config.yaml
hidden_size: 128
vocab_size: 566
norm_eps: 1e-06
positions: "rope"
rope_theta: 973000.0
attn_scale: 0.179
init_std_o: 0.0514
init_std_up: 0.0593
init_std_down: 0.0593
schedule: "wsd"
decay_shape: "pow"
final_lr_fraction: 0.0
Each number is 128 + 32 x the weight over its row's rms, rounded and kept within 0 to 255. Layers, rows and columns count from 0. The size above them is the row's rms in percent of the matrix's.

# layer 12 MLP down, 128x512, rms 0.0594, rows 105-125, columns 320-383
size [102 102 104 102  99  98  97 101  97 100  99 103  98  99 103  98 100 103 100  98 100]
[[126 123 123 117 174 103 209  93 130 105  85 148 161 141 154 127 111 139 114 135 135 146 173 157 125 111 165 123 144 139  71 152 148 121  98 146 130 159 138 153 101 147 120 121  95  98 170 210 138 154 145  99 125 158 181 121 129  87 121 113 127 185 176  42]
 [ 95 146  73 143  76 129 106 136 139 101  59 135 140 134 207  94 134  94  81 133 142 103 140 101 119 168 116 151 199 124 152 138 153  88  84 142 146  72 219 148 190 137 116 166 110 136 137 111 120 178 120 140 151 134 111 115  94  84 151 101 138 164 117 100]
 [106 144 141 146 184 118  90 132 121 110  55 125 110 127  86 116 129 125 160 113 177 151 146  70 159 158 131 148 109 112 142 121 133 146 102 129 142 136 150 158 143  78 140 140 144  94  94  46 136 172  92  72 119 147 143 128 114 135 102 163 153 142 129 117]
 [211 170 167 150  99 134 130 103 103 153  77 147 175  92 120  71 113 108 116 171 127  99  92 149 119 172 176 124 173 127 137  79 100 155 177 127 129 131 152 129  87 112 212  79 121 112  54  67 178 149 118 160  76 175 161 183 124 119 192 104 180 131  66 116]
 [144 125 132 145 101 153 114 106  93 143 183 161 196  98 174 183  72 151  87 163 144 138  91 117 132 207 137 145  86 108 145 150  96 129  89 158 150  87 142 126 103 143 117 103 119 105 156 115 105 149 150 143 129 119 103 114 101 138  99 124 132  86  96 126]
 [156  96 122 153 165 157 177  94 115 173 115 118 123  86 156 113 124 186  97 160 149 121  89 156 129 141  92 182 138 144 141 151  90 139 108  95  84 128 141 122 119 171 150 165 193 196 174 138 122 140 116 172  75  76  81  87  87 126 115 124  52 199 128 146]
 [151 136  87 190 180 119 108  82 180 228  65 127 152 139 220 194 106  97 176 138 108 116 133 123 195 128 160 117 148 178 124  94 155 145 129 124 103  79  97 155 142 154 114 109 163  91 104 137 141  63 100  86 153 168  57 128 144 131 153  94  93 106 121 180]
 [145 131 114 155 132  98 126  93 109 134 156 131 185  86 162 106 133  73  98 137 122 116  70 159  87 136 148 138 133 137 174 145 124 186  75  87 132 163  94 119 154 139  75 153  98 164  85 123 120 152 154 130 143 117 114 172  89 125 133 202 101 106 158  92]
 [139 157  90 152 139 139 168 109 151 131  73 186 160 163 101 148 182 121 135  92 158  95 164 118 159 130 165 180 145 188 157 125 177  71  95 109  97 115 148 123 154 190 122 114 116 143 164 118 122 187 128 121 180 150 170 122 139 133 133 120 101  78 121 172]
 [ 98  97  77 101 125 121 106 135 133  74  75 149 161  98 150 140  99 144 132 125 106  93 102  94  81  40 159 102  64 147 118 164 104 103 128 169 114 113 137 118 102 109 136 126 125 153 110  98 112 147 132 144 149 158  86 142 139 159 131 108 153  77 125 217]
 [174 141 100 155 168 174 170  99 138 152 103 103 142 144 130 150 121 121 111  86  72 142  91  83 133 130  44 126 103 121 130 112 164 100 118 212 122 119 165  92 140 112  98 104 153 115 143 141 104 158 148 174 163 164 154 109 150 136 125 150 136 148 134 142]
 [119 122 147 142 133 136  97 124  97 122 127 133 112 147 127 157 141 144 149 104 182 126 164 126 121 114  67 148 178 185  96 154 117  84 123  59 150 159 101 129 133 149 150 135 122 128 101 150 126 142 170 115 135 104 190 115  73  76 133 159 123  75  78 140]
 [ 89 115 155 123 165 176 121 116 125 157  67 123 163 145  94 102 112  83 176 101 121 158 121 118 116 202 134  59 144  94  83 170 117 136 128 178 122 153  67 119 124 122 153 102 154 100 146 127 139  95 137 144 132  96 126 197  76 104 117 157 133 105 126  74]
 [117 118 138 112 129  97 115 105  85 157  86 104  93 142 149 143 130 147 111 131  81 197 171 133  83 107 130 131 168 123 134 164 149 179 181  98  95 163 137 123 103 127 133 132 119  52 158  62 128 141 164 126 211 202 119 113  91 167 185 119  83 107 169 133]
 [157 128 136 166 150 150 162 125 162 158 131 134 135 127 123 125 135 187 173 145 144 105 136 151  85  76 111 162 129 101 160 110 156 142 143  82  86 141 169 152 156 129 118  83 164 214 167 116  81  98 124  97 140 136 159 177 136  94 144 112 169 194 116 104]
 [ 97 114  37  80 102 122 170 158 156  72 119 155 164  86 118 150  94 134  71 101 140 163  77 114 115  95 153 186 150 198 197 153  99  58  89  95  99 131 114 116 117 156 133  98 123 126  26 168 171 116  66 179  95  52  95 130 134  85 185 102 192 106 112 134]
 [146 155 109 147 128 163 113 144 106 113 142 159 109 147 139  93 156 166 156 162 105 162 167  76 178 165  58  99 171 127 141 125 140 136 126  66 107 119  79 119 140 105 110 161  88 110 135 132 130 135 147 117 184 133 114 191 125  94 149 100 113 159 113 104]
 [163 113 121 139 141 129  89 117 113 142  73 138 145 153 110 208 130 140 148 120 106 107  80 205 175  76 110  81  57 140 147 146 117 148 120 102 128 100  65 156 164 156  82 154 150 112  93 140  93 145  97 191 144 150 145 114  69 131 137 127 120 120 122 119]
 [173 136 102 162 117 160 140 146 106 132 136 166 142 118  97 142  61 177  84 160 149  92 145 104 167 191 134 157  90 132 171  84  97  99 161 151 161 165 150 129 124 138 127 112 124 172  79 119 113 145 113  82 159  83 116 118 111 144 157 155 199  95 123 149]
 [144 125 147  90 196 135 126  67 160  97  98 118 150 123 122 157 115  94 169 177 144 153  87  64 135  81 167 162 163 121 129 125 119  82 101 112 139 160 116 140 106  93  86 159 181  85 131 186 176 104  95 157  82 177 129 154 104 125 103 106  89  89 166 119]
 [179 109  71 143 133 156 135 153 136 131 152 101 133  60 128 168 152  36 118 131 148 206 111  84 154 114 164 106 161  72  74 163 163 124 135 145 166 124  82 171 184 191 140 111 117  84 133 139 142 122  77  77 120 166 142 131 106 127 156 141 111 100 137 155]]